config = dict(
    beta2=0.98,
    lr_head=0.0158,
    doc_mask=False,
    dataset='wikipedia_en',
)
Each number is 500 + 40 x the weight over its row's rms, rounded and kept within 0 to 999. Layers, rows and columns count from 0. Numbers have three digits each. The size before them is the row's rms in percent of the matrix's.

# layer 14 attention query, 192x128, rms 0.339, rows 0-191, columns 64-127
091:547506577516478529501566479520425465463548525444477501510492563537510506516488471491488429596577425579481524428437516495480559496502476509476546478495485430503514550520495500413444533562526483
097:499518445488515462476477555494517432523517546498466503432510527479520549467468478595438448484512530493399452537526452431543482528452516450506420541412440508520497496524495492523470478494486553
104:389453501504493479496515578545556491463502493446515496492529534484543515447435563546473419507462516528499404480494511505499556466406517524459392563470451518557494493544469456467509450501508498
083:502422488536485548497435525509462490457434509578495436503511495549548512515464493501444489486521493576496453480365492508542525481533441474468562477492466526539552534520515441471529438535523438
088:488487520484436450466494425534527552488478497477500451404534466473505521598504518464498583480472587569509456463471547505504487484499395437522461508472504500505479452526528490487528490499473478
109:573510457547470496525531512459507530428467472536493476414508382476483490542560518529527528520435502472515460525478556522468492502461433473528500451466569547466468482552485473528500467423515567
089:565544468532536531492514523484487501568446524372528534524511551488463456582474414540455440521453467558456547547477485532456481488548530494528467495512524491494562543480518427537533463438464491
111:503440529461503414575501489517533442483457422509448427544561454538531413516560468573513567511501427477527539518470525532527519509505494489545478511522524473574494491494527540537497469510508521
090:498482526583445456498549485464570507528478489506519550503503552559500531520470487474486511484478598485513549492514488482471526474442462496550516433494546503513487421553604492468480493575491515
100:468508512443551437573456577485462481469480512495517498564507488437523503489479496499467521526478528507492503505443535500559551478560508617448563535434481478475587507473479515458481503521542508
094:482490511455504504539479491454521469579454455530459443508477495554463496560468493572528510508499499542425565524423495449539514502513505448535454435511477468508530543495618535470549497450387500
095:522502542473514512474434498483457513501529558477456448478495438472554507547464500568474504486470501474491464509496427528466425514483534407517418512513542548509585497506511556497554491552499456
101:493473453446518481474451587506480548546551508503425458530542469556549539471543511433457460606523545493532494486465476484553522455511527538562517487420432568479486490473521467580506538580528506
102:462463519412472531439399564558555508494532561556509486493529507484446481402504478475476518481533541445435420552407485403505512553482512435476498479462416522486527542509489512488492548555519479
100:483468481493454534508474501526515544506525561459488489520552458501492535538403512434539548522436544484548524438458482464500500526568555469408487460513497600439442515455603485509478535544517462
080:424470487468587513540441543502506478578545518442529509468438519464482431500442524494439506537478457511467451543484450450483468539546500392507474466556558502488553523518489492470494497451541434
101:504512547482505509543607458528507542493490464466498461513504577456505515561580431465522471515586489528478569443513511536534540397538488467480461525462481469531493527491445581470511477531468464
086:530421511417510587480432483456513484512518534456459535523534505443515436497517525506527484542529538450498546518555503487480475575551515503515510521448485546441507572470486498464450500443472439
084:557484556477473520553503514505508455435508485500476604452558511485531459541487513492430472481539416551457554604496427497481429491527429521508527564521506479513416479531473393471544514534512452
112:518506488441450540514477532530537554478538580503484560465449470444426461413442460483516527531552566482526495473545494528478503526547488511457494464489468460471469511486533483479453468500418472
085:525447539491448442472522515564498513466540535503578554443499481497568501443542479467508547527518565494522509539454521479487497476406514508517479405486449495474487542587547549510399494423473459
094:489449541475457515520484508493527580506527537528494552495505495504462506507465488445580487477503642554496483536479489469493572515457486477476470497474489528483445509499532496514456551466519507
106:456486463541503539483516525482490501515459474441474573441617459576469485465425464514525444546472457494497450495518519461534501482499468435504464498476471562422549502444578480468543536534452522
086:458474501518375516490449496470502508567528550536438441547590475440496482463502478527551506508431502458507480576520515545516534553506440520492533471476505444538497517549548490582515514595521500
106:500495446509506456564518559518503456491491507534502464526465417500559527494544451567516540520495463472510454493469553534351489418535426502542461513500509469551498458558543494491538511507543551
085:438499547485457497435447489530470485465507503488570546543496560484473526403571488477468429519443529527495505499456489457432505423507510590445496451492428537529498479564499479466460522504495536
092:534516506508527501481430524468419504477470525428463466519455492475426546502481462459551444412551432552502483441529510520468525549515502516497526531517508460541512461409527560493511533476454454
094:536502500454436461435497525539492583464503443478498416451511439473510388514529504464468604485532549440452466530460525539460480439483486484493492511458453482437466447529511484501462453548505573
111:479530495475528465508521504484493462554429475490463488453447480490499513498609453504470514474525451590511476500540430437432527457569488503569503565581505489534517452510485455422531463437494466
108:527539532472492431513528374492477444481477539514537509448459523569477486505533420500489525437517482477506506512480566493455494506489491498468559534553576454502514472535531477457505438488471461
093:570493482397462520520429520431451491503598499504518426442488501485522531484520479495479455551444543500469475488430471492520557412491569562460417539388484453517465438485529480483502437504467531
094:489484472462441501507477465572509495530532490556448471512461489428483499445521526525511403456453484568512557518413473474490469419653512501462459489502505484516523570465547506464495509592511391
097:562527439551488477569492480443484533492488473531572434525467533513435533542519530518566504463484413473486451529499487536510484563450595448489586513571501481507489528382485442555452512512519471
100:567508476497470512513487422455511504429523527482506495477470557478426455511443531480472509595532613479511514446531506506464482485505500507538468489502472596482507474520502466468493519463525592
081:506455556484474537495437512542533470503478560462539508483497518567514524431540536491490522476519505545494434460519549508514439453470500480537488465478500545474462500487505496500524497527548498
093:507501490526502530520493470465433540433501522515560536511527501581486446582501511450504479533459474416519509479512485481506507524537489522517491479575432487534528567503485560552528568414469520
098:554514479449461467490527526483506458489550571578559477521517506496481492472658434457495429501477442497500568523474513579504464520540434509482481407495514502483517600486540538471513541564470431
097:494444482448470538466490536533464532520504546501467492421544479572500586526446539507492514523494508534455463487484471457546494560491566460521479514391505505482541449460517504472472511530432489
101:477467522524442523464478527471421464482471508517485502497496517519465487487515527482436482515543556468425558508421485507575513487477525564577526512491426511476546457436504503595495500481524520
092:545496554473528489453474497536511429570458477534540424554436530482564447443520512462482482539496483533523481560408545500488470481532585487475490453455500490485602511553558505533484428524549446
100:467508440516509468553434490496466528494517421581525509561564495504476444467485541517477448515411555559488535487522527519511525550454478495486573496479508481512555466519495499523467452492509514
076:438494424459453497505549524484510511600489454493419513556480555448509502503477536500515416499479482466514455514482441492467492527519479481512513512532571547526530497567578466549541538479515506
083:610556469427503593454497520436507503520515496517513465431462537451540485536521413555567432515478475447508501481506472526454454489628534494446540513455532476518480471513564503494505540526507433
096:521538515532556502472517485498533463558517524473533414368476484457613504555508485439494455423517454482463406489486478503420536484549522557425413509535488433543478524578478449485494500431487496
100:441499492539506459538478454504564498577540463484495539519519479487445549460501501413457439572492480528495500515447509530536508485476539527530517482513537534446491491513478515527483532483455501
097:514500480514514540503519544470484463545474588548592506557437462475542482497484463463503490491516474470478506482460489557566501440494555466509474436607471444491442561469483495529465558569455423
084:489457543511415550475448482509446505514455513545465499541510491486506532418496520419451489511483485540493457526454556528476496562469530545536554501488526530468501508515571484489499565547626472
090:477552511548521512529575493401423495518494557468503551540523496572504520503499492436483563504487560520558493452500531478541518490493454511500508505462409534483531434529478527488461496379455512
095:521525447522490525478453461456598505482445574441481487528563513531503565519469557538467459533536548511515468475613527505571518549441489586475467488486497492451489567458539558503499500474478508
099:476511458446601462456449496507519504497519474489532446480542493516498449579473426507547525518552419444575523450501519551509502484579578465461526440479495513517552510545577524547516524529503485
103:465558517458411449555544468481556531499497459530503499488532484484487539519471533514456557516423490492503532557501511566480484522495422444458476467542509516508482482434500509499500523548506479
094:490530499493463534569469427534512501546463431438559487446489449446463482481456499466432442496460471508554527460499473554459480542430496499524542527551531471505437551489434451462495511555446508
097:466526479494539517495501430523485483550530438473531521484491471525492622465462476471488465560423495502517546460462488456503555458519525531549476484435512515526451507461527429487545502595545484
100:448499485505443522465484489556534450510546522478457492463509569477513527441480427402452540497505497478611417443485437514523507516503542544546527495483485516473479491469547493517550499518581545
103:495529557407488536485542526490522524467475462485473485523549511463469500422491506478468578574464580562456556477554502511539494493481558521562556465498509562529511510509512518486458499521457453
100:432471550566493512483529538528483523503429471518447505513419423506459493412506535538422503451505544558515533604434545486498486459454494429508502475572614555514470532445531497522496527529520512
089:543505533467461508487457458535453472529506500516546452528530462535490507525558514501426537501501461511493517498523570572528509537454496534460452534513474447455539555537465515521491538533527540
082:531531514455603519473479503471448549510508486490439562471527525508433469468403495504553430571499425529488566548510531501509468505467561499523527524456467510540487494490554511460486455444486525
100:550500424469477511410510505511550437524460498450483476482463426442489518521522505505459497485515549472479517536582528404454501492550502573513524486565478475428499393514513532454525469485487470
095:564488535560487514505461478492522452527422490468527475491465540434445436496608559439456457449522495483498549534475514588448509445498454561515441504539565485545499491522444494446505471528502475
100:483543474507446435530499477426524482539361504471428490497528537506508497481499483486454500489491522457497533500527549522478503497485542454496475470531529499473517438458491551500492462453465505
092:426489507518485529502435485466488548463506542469494542486522530485437539534471551476538553554499498474549530493544478483529533471436454547493539472498546498457460498437525543534464494482478564
106:515523588557524565449567407518498492477463490454504565494472523537480556530508568434447540482470451599411514435493449433459518398476441532574541517505522494468498469504492489478532450445506484
091:502496520499452522363485565448490538470452496507538452496453500442562467542545469506514561528523561484424515465574503518518489498482455511495479514509477499507478479553521502457473482511528497
095:473488459529511443535529452451538569506530490475518527525510498456504480457481503513567488569491500586524566524531455501576476449428534531532439498483423499460497467520429488479478445418443510
100:440489478535519463528511514460468436493527353534525524512541473507485528554497488520544418512432489512492504420611471480503478483545420491457497516530516521548525486546492546525519539477507493
117:445476519462552525526536488501457469449537480480518526503489534445499536550530486465550567500480454551438511463526487510430487487512505506419495495466542561512445465556528460468542436486488504
112:486503653509387550440473481523485517542548429566483521526502497496485464560533446484518518474518520414459408545432518488539448543493493518520522550517479476492554512507506467462519468527525526
103:495496467487473425519538508472494559483477483501540528525542521578529512521523507518487508458525461513518487518372489448562470453501448546481486556501538474498538494437516553553620533575505493
104:469439477544501502522449449539521444455411488470556485508510510478478467549474516469442534527496376442519527566556511504478510502540537445490457551480543499506562559457499385497531419467573486
103:512551479577550459506542555487446540492488490576511544454525464582519509498467541509529466583465552557502436488531488509483489559413436487494483477493442493467487436496496578521497487534524561
103:536474447537412587553511541478534510484409457452544507567544462473510518472435546472437496552491507449530435487472503473477490515510557491542495502438428582486477406491525422551461506509524501
110:557524556460524453526591445559506520425474483476518478480487511448453562415495558599508457436511543443466457517544457560462462520473494489461511548452491476512450519528477532459459565563420506
108:552403489569484484489529457567535430523480498589487541504474484495513414473593522531470487514537487482523503570486500520423529496505487467575561487523573513545477477542552481473560448487485554
103:515516524520499533517555503487471550519484481549487457569468529503490508459395472513538494600499469522511528501509564468472538466387567475459525530522500485497577495447519522455464483419534559
094:562482466452538583558466528508458528587551519510543542501500506465516506443522467535532445498507490498575449462530555483526504441468542556512471507493478446536455523537451420491407479477488411
094:437460529458543534478476485508485542534450478521568502487519548511549553536539543495523478521520533482539540528589509552526589436527524514493486501490499427515578483532492465486477471445536483
111:436531540441447516489554457520507510452523432511532526508513498486548457460511464485510534460509532545477539433493514542505529526499518536526511528476516540500517485538529459525486453547597586
116:547504536501499605462442520455506510518484450543518474559443558524527490506508521468449501530469568587461479472481507522393512452557560466484548543535496476492526446501503539365495448459475414
132:570458455548558519492488455529498545483542472504440415510460464484518459540482511551508571498513516434531522516448509473492432522528448512537533545565450496412481503431491491491497487409518426
100:467497524489506521512519528484472489476482543477532497541517404518498476458420478386566489474480528519475531498477482571512455472512525484528529466496411495476562470477536415507509519557555446
108:593556393601489486522515497526551446560438549465473501431594497510495552515500495562473459452477541434458500533519455478502493511527491509495410520506496500489538490563464501522531384467474501
120:486527492510443479500535542533486414494516416499537510442486528554544542576513403508505524472463527489531461500495535526507514479500566542526488537493448494555497585490523487431518498478462580
095:532521440497447475509552494465536408490498551562496514572444505547527488502534528471502513515490542514545503524548579539476548437524503509465533437538531541457495516495495493579487491434474516
107:467509435412543442562508489547504556555543482438513524418484473459475518548512452517468506506539435467446508492519497449497507487564478522507492535522511462585466502556592517511552512486520488
100:485466481501412475519519546554498524459476549484458427519444499461522501464527533567413471460487489488493493533444506492461507472470428499464446558498551504490457564558522513509510456466501486
115:514479503553478555477535427479558497528454549495533532520408499489420560544566530506591492473487475495461547473451575492444465473507535491505521465626548511527488549479525499446480519511473413
100:501517453495512449511460457522483470469544521527490526461541505431452497473558457451512553471417475512529537492530508489411486553497576561504530476538486531477470500553467484515468504440552500
102:497509471406562473548490563538516466540491408438454454528484512453510507477430580517482452547520498510443515479476367410510466488564569450512583443528512443414556472502459512542533486496507459
108:440500450583516486548506603494396507435546523524464523456507462505483470412500543481579520481548458535453489461440503429522482509512433414460439509516449496490439507500501509565478469479496490
099:465449503444433546516458494548496520474540476442516497538526502528485509629457512529518489543449559502477447478511511508487544473497592492474458491461511517485452563507526453495491481464601496
115:523504512502582456501513493535536520494491449512455481411517511543413447544439505506499422538468449476425499459426448486486489456463486494496441518508461506542475490520492497476542538462445459
101:506450456547449421569546509450525520515521457431524483535523520525530534486489478481517487517497537481473504574436505557554500516456570500386513462480437423523488526458488514513481537442500579
113:513474506481473550465447496463497555514412521524469505534472539434505509372488514507451499570527543534452446464558454515490455520535509570496548508442457474510504425501509525524478433456501533
112:498498502484485559565494464527423508513561527501572518588537563492503495513472506529502488494581524446449512520528440516563562505510490498539531477522499519557470511436544519504537510495523496
098:524514477494539566488526477511483580471552438478531528530497469496484480504453498449521496497424549453486454451536465458498523486517490487455524489469583587530478540556449493517453500522506477
095:540478497489482518507562512544504504511469461533518530541413548489496524477465469483537477393544520466532531499522476507425498445459523458450436552566559489423541500463500498505475590451602501
105:461591519551523464518498442511445447487501514482467460508526504509542501491513532540502486438478535520360475471500531490568480479518495462555472533538504517559561475568492458520457504561565548
119:596593491570539523531499520496529496542505500552530570515508513486492528550559527520434503489473487494500592528521495504534498452536439503497507533540541532506501543561499556584546495546522468
133:548529444463587484519481560513543495558535496430446517554566498527465521481477522519527487532565554480468555517476500438523489536474487528513456493496457482487483509480494514552447498451503495
115:532463439522561506443461526490555592466593498468500556464485523403509547465547603522476558488477529492511529454509432526564598502496453551532434476503529514506482504489426494524416508472465510
110:516466564502484512529518455569368467484475535484498523493556504541454478420500470528557492477489551538452453447466542558436520457572495461424552439479493518510471495561515570501436529546475441
094:503476507457535505461463491493467518546501461479473581445512447485512496492408477550458422540497518524476499504535549499558454536482528624486484526486485527481490508474486453495537466481466417
098:545456526512544530472496448485470512550538542455560550479418501482467542450484539455423413432510482436557477541547513501564493447559519534400536468472530552534530559510495473506487480493526514
117:463490557510438545573522472545447476541453523492504499522565551553535468620553596494539546420476493488499496472543462455557518468468517497454506514537506530506509535414472489539484534539526541
107:476491551471495462504527484442541563526558536530546535462493458499567467489486500470512465470520533451501445551445535494512498498538506462482559461417546438509418458473466453539541508435465476
110:519541503545463519538478519577541465491539502507598530492456541456536582471551614474550496533510449497492432488495501542509520475501497508513481532515519488454497483508496490501533461479499475
096:485488537558506508475478517443478505420518548510558521574522559498458429498485504497477495581474529494492563526551431397548430507494488460542499467514457418450518534449570523509516521485466581
105:491526528575462556516488454500510506569429542473560495515523485483545466537442503502508469501546510524494518576490504459494474476519462471458489512434512479468485404487418424450582442446396508
094:574462449494422513505545514492489514545521448511505498571500474415475507522583507465500502447502501591516492589518469476500425490577500521511477423581495481497521552508452514518510487577474450
097:558490483507504535513510515501455479477501534525581430418420525563523448489455454485545448490517543522463542447522464531486470539511540561485499532514512427504476542550517466537514489532463490
098:469511511527434568488505480513527480459533480427463505508466443455500476494506527493505538451590568510534457511526526498499524437485489535537510482503468520510496501487505511443499432477500562
104:447496599492476493459506462527561531524492430540481534450446436521514525543546424505572508493508478468460440518471484494526537505486525537482427495440465559444499504483502460478460551596524542
105:442497492568572485486495553504563420551542523466457553513504585498520536467498551428523443556462559455468490543463515558571518554546576587558481542446532505508455449533536574538496568466518444
106:496444426523460468557449507518565424586491552483491487491483491429502445501609496511520513452553403406429547418538595462508504539511501525456506544488479469522504498525496477469460529516517476
111:467502602558410487544432483475526499533477550539491522550489469486544524500521543499490499546508571445509501567510443454466524455440439515511526487495497537494455520520576523514456461505472430
105:537527471431493461540550508497432518530503456484524556420471481530533519522547435515480470452514492542467533479455489495491555570495526532485536565527543525433543423539540494443497521503508514
106:533490415489439512495539562569508564533517499512549476486526569511507583473476474499489557512537588541485537508484512450476486507512445513504463475568476499525458487445497511488524542494493509
101:516576462484548434513527456497477500507467506528504555472452504527556490487402505528463515566492497475465526406552575424552472449467513475545575470478540597452461547489456478545451532537502508
113:454522534563529466497471512512545534426467468457516535560480497493504528465546401493472459517540444518502509534514501490490502505498458615499513532507534429571499467504452558476462449448503507
103:463528496520549466425461492470535505509513537427497537481474485455529483503560494482498523505491517514501520427593466413565466464515590499477492481543508506515490560526473569516498529524552521
109:488495492496478470529552470506493493521598418503445559556487518520515489556494512498496472568484446489486568508560465481442461489476511496468558517565480471538501509571496514504451512475443462
103:377448578518493537524517527499435498574469536483456474527493581500598476490554521531526474498507464496525516466526511468506497495412512452549569518440509527567564494450510467535503516502458443
098:543468486520465456468541448507503465504487491424466448490478454501522531559537486460488537492510462502522474477524521445516483514517463457513506497461524492556537462465580549519519474513477466
107:549466495461478456516511522541469466524572503473473529477443523578586456497453500538425447481435519577558443541486461601432511563443465571514456463511452563535477492513671530515529525454510532
105:525452462468455497477473562531506526499561540523518569459443471476471455460519538443458456469477534463469526480492524483520468486419527542523508446479489377543497485484513496537506466488542504
117:485468413451556484536541466475414573520516467491442496458507477553510505572508516492498488563504514539523572477537527514552473442524533560507546521489542420514505487447546528590556485470498483
109:496498506489531484533545482548468507555480451499550520519516467538541473474504467530468482501451439460531546524488409499468499501521521422586576522546454467532473452483481497570536415511502565
089:548523482516484586479481496496532497510483514488545478510482592505419474462495505478479485483471499551481599437520465510516519521479526613445523469528454508518522492477504530500533607592602502
099:510449503485475484526426504497531505503541520514461500528523532512501468501498537452510483530497544407541501563528475471513510631509601567494544487547472521498503510530514596546442515507509466
094:501463517427414420574470490537481465499528440495475530501510507508505497479508480422501516539490501584522570473407577541515470482461525467528500510457523432491509509490466547553551448570554499
091:505525522450483429535519478492532484456458527489481454448482488512496504495524510532546588422518591495453480507571576552522469450457468421501374483526507481520486466512547575498498491443502552
104:411435566483499461535489530519511523459564487464480488518538482550543519397447501499517538535484485505506444479395516495581543459473542516515448487470448532532506511435552516536553543545509528
079:542468434453459480405525466487551548492536511503515538506447352486563511504565473474464610490528541469541480502495477470439501525483447535472521487484511544407457448486460467514513472482463457
104:517471496413520453531489499547496488458513491491506443530517523497450451507538490496551568554433430512525560495465508582546498497541561506469576500489482514474548525497463496493469562587492406
099:538518489574444550478519512487531507498480562452492535505431512472492499451536529537429462466550561502526441556477552463501546461425475505503532474505501495405473484548462460481492523443548540
092:566502505557425609514447485475489530513481571577492463525508491494456511607519493534534516478560557448520544496560521515565504522489439492466481471578462528470492524452450526510518564546518500
102:520520556363544514478438530474592512495475464425471477397565469510519490525511550519476525569526526535457480464502441545516482507514477510579480487507501532491478436507525557442513460501502495
094:495518461528443515477436486430506516540506499476521427573500516405364533542471532442542447469513478455517568489549498496487514480518536513526529486575531460498493519381503498510520509507483495
104:587486538502532505455521501512505477540499499505477504493451459478490464527466521485500496506508499504499424497501512534409484514472545424510489474526512502486461510586522533537510495471434458
108:476518477484451407515572522501484525499507510535552517448446492459505460485583559528513453432461431444534492552451526516462517414479513507480504522505503496533424519471405462523475510466519464
103:499523507583481508514590485498456468486508489493496539432471552504527531530479535491470481454514468478456512530561443500433506427454480501495533514552533459550448462525494458459475446396497503
079:474469525465459505588456573499498542454449464520538528545539543476494451477474484571490472483489530538502567534490576523511510453505505449470445455495487473535526518515536517461495511524565526
088:449499544482550408560488510460519515507518489470493523473525543533507554535503502457569505445511464548544482569432532492489497526524427460347464462525613456564450516580534505515529449439490489
103:507513505592526548531494528517533451545492506473529502500428550474538507502497536507527477396527492516505529518456439409466478530559506508478496544541471511554498448451460493508515554498527507
109:514505537511527523517440357491402520490527421510476444435590562541458509569542519399465504580491485451464536480527480549551460559483536548510480580450493505462538493495495469492492524508526517
094:547455527451506503488426472473550485515502595465500567469528489506469488492490471487469540518554463461532523530523512450501448481529504476414432453498495560468552497492485557468487522519485474
107:453565501496402467537536513517613537564496503585479477489503472489552547476609523522440519433528508493508504570543530494474499511499398532482520491521525525489513486505454504459559491549543513
121:437517486587522517486586404511498516511491417461474414542510558484451493606527500463521479506530426506527535469524534554488524475544437435482516512563592487562509520548519455470499481524493492
085:338492513519497489529514522495470524516531530486427476510518539450481530439470544426552520443553477527531513516492484553593492491530565444522490458527496475534502510428545460563487523515535530
101:433497500584503497536511472490435518501487557490521513526455546540499552545461438515542452537488454548545531448482541542499501451505505437461452437497493567524530495520627436547595483513573538
101:535502465498525448520461521491593497512540532436528502539583513522476443583431488543523472585507601406564469508521506482503479542483497438543446532459580543463586491515495578565536541503469530
118:497495521502449500550479523515459518531540485530518498441377422494531473449512570472552494449503460525490436509481529480463572490515519513470541437569449432503458516509471467527495484549493489
097:512474518502458419430525578512523481493496512532562565484492479474553421479492530541480471453527551518514465530504504478447547512435441505498435475521552568506468484546480484544551496492440538
095:475485459544495523551518416475524430563484431489511504576523477516525530450483447515539504526450480470506540521472532502513475498574530498530561458490555461491509598386477472537537546491474487
096:476487480541544550504532514531537523513504537430503505518524526524486480483498514459539494451538452465497563492518482512564403558548543470530505520535477443502520523474543566489468520483475508
095:543514509435524459520533459490464509545436467528469519538548600538455527570501446496519453439495465495481555479536493543536466515502526416502522544490491427573528492442484555457516524536444486
108:547523528435490521444517562517512533511489549569533482485478426477515444461503507450518533493489556481466479577456495497418469545587555496441486427524507470484453555510495511552471556544550437
117:563524505413464441527485479495541502571505532549520479453487416441504554488522519422487509520469525468521486551525528515467497519517551466452563460549526467489448532472495511527470546521539470
088:435516430465499512507467541467543516499537449470537494489542549416493566476569583550533513571456521506504460527585484516534527446506475518505553513427477534539494523486428447474484498503457531
097:480470609454505547559383495515479468411495479528526516563495590542446443500535540523517482498525480599447514482432549565468512453522483500528551530478442460505563560490515580462488480514529485
096:498513478530481476516563488539516475550455497480515504531452514484526544512522463565459443436531483545491449509530484440478582442493477480447487490517540522520469531508406512472499519523542494
093:462518498478432461461548482453486514509423495505517517439507455552529533510477454472496553529456518556474558444560498460488456485517498481439509495433435536448521425516554491527522415510438504
119:459489505472501513476520511463477532588504505533481533580537513599519575517429465418536467532520554482523538494486487461538537531484549469504548527504477513476532511483579490537521483501492507
101:488522540497512562469490466524434494505537553493471488490472545491434570498480483422430483460583504484493518526492499462540530526535519553544481482539544518471496549539536509428523546441516402
098:492454527409510379511524438481555471540513499473526422503520501535511504531592417493482530556583544487494581539483524524489491508549512528528469529512544484513531485513479495472563467466454490
087:534478488488518501544456514476498474507532489534551477487529545463485448512460485559499534538450474494512521476394483492584566569460500464469488521513448492521456574577437507524430596568506419
097:489552473449470494499530472490475490502472461580517519493478579527446517455502536459507487571410464492463609508484475573538521460522573548474552457566495468513506523470494518484452510584514427
079:481458447468436542430530522496465536529527545435499440514505554563499430537480468454475572445531491473548551440431477489567485475559529453523550521470494536493587466424542462491521549509511531
093:523473496496382505508533530574515551408509560512472533405502481418476428474499559537506558433489600455548425542505524492476502505427480448520403489506546506475528489514475521511475461459502526
068:575441471473535486428530500451471380528502536543479460467457498467496491550561490462498438410523449469493512472552548519461437532555522474455541504479496460472528558504505495513487480468491501
091:522509500533505480555499515527509439527453478517508535506486562525586553535528572564410534472457513458494489495581513455538560484407534516517555547573519511515509498460407493576521481512583519
104:534477481487513475481507531586498523505605438453516537494501526457508496523503504553488464537591516473506484539542450533464539508466515469494457589522403410499485550535461525474530567475475434
091:534558467535463438539568498429492479553481493522490493551537540501591433503536508535485407459545493506527513550549489568538487583523427452406533480570493480501604563548444496566518567493494515
098:452436510484430529492441510470445600561488500621476455595510438535486540488563488456485503452479512491619544524479541455473431487512554514481540479511561514540467463491526493518495434515533459
084:534475539517472537447462546496476463484612494528523483525424375429550504475523507447441450498520531491473449522487501464505484459471454510514489519482493459440490559465479501502526511559504429
090:559524569425531510532459550463409544521434486512542490477455501494486479522534482459504522593535495526489544484433469535528450503552540524484535486518527542527515439420510514505486488476486499
092:504498474519593535544524504520489514511490517441484505532500488513488501468471424511515469498548430424523537488558483425515496499474502542507561531519552472498467528405485441550516557446441507
110:489468561503498530465469468488499506477567508497462483556540536550529457521490472456533497536552523431462571504463486591588493581463525459560503507497508496530509504477505504549524584514493539
097:577515532539485525511507481466459492476484508500569548429472443489422486475416536476507469484496548547451476456460594517562539529449437468505507435529506454489460564494467476528493531441467503
100:499479499509453485533437534529568502524551514538514486512497479432532548467553557543429479515463515480451410603560547536468459451463538509478468529480503469592497554542449494519506431536561502
104:487505440514477500481448486484557497468505503522570492459494589418483499515561501513549498454442534450516467450510526502477531510504509497455373484460466505505522465525463518496431447484514476
113:355507486584516456482471441484506502555470441466453479546557537582532519468486412542486507539545447460506530454487516485597496476502524472584474554445467531487565461456534526505571503523460541
084:535518531507497571455530420496484517518501574511495474552451459488514466519564530515454469485537508485461472573520514488532491510527502527501540504562571427484518539427479505578529542499529439
097:479560491511463507568520508447436522516481428524514487484450442488526578508528542487477446417541487509505456432535535495508536479511504493502534468520540497489514390518442597504566507487492514
085:496453413569476463510486500512464476471502490560513437500505516501508512530565502517501511479521455464514517514508571586458516471474473513521440552445509446545558443504519449561545461475636603
108:491488502438529523471452466484461506502582525487493456568523495488486512468450457439518496511484519537487529461536489464532442469573576537457531486450448531429493427494530505478488525543480476
098:569555449465547461519483477523486433535484475510533492509517492527529522566537474550494512525494405458536540455566471501443468498545545523496527479474469526480497436527470606481525517561531404
088:587463543517497538514492567461469555461516462498508533468514445529530460491471590489463547511586467462475419503559527511503475556467431576558561519521480497410491428487458484525586497432557552
087:517542522522528537511511566529485506425498514583532576511459479567507535505535516582527519462484523397432543553577589456481489590512461520459566477504506470507546528510469503497574441470528475
089:540482388548473447524508491507563433473511493506538545506450495476522513458499521450535425445457453413533450546498455486489461567536535579467481493542484509470422494527509495618510518470510433
100:579537520453437493530547478481538514477501537463583512511467474458459408527483487495476554506494504492399500566500513541434484524505539488455503499552494443498495542508514526506474491474537512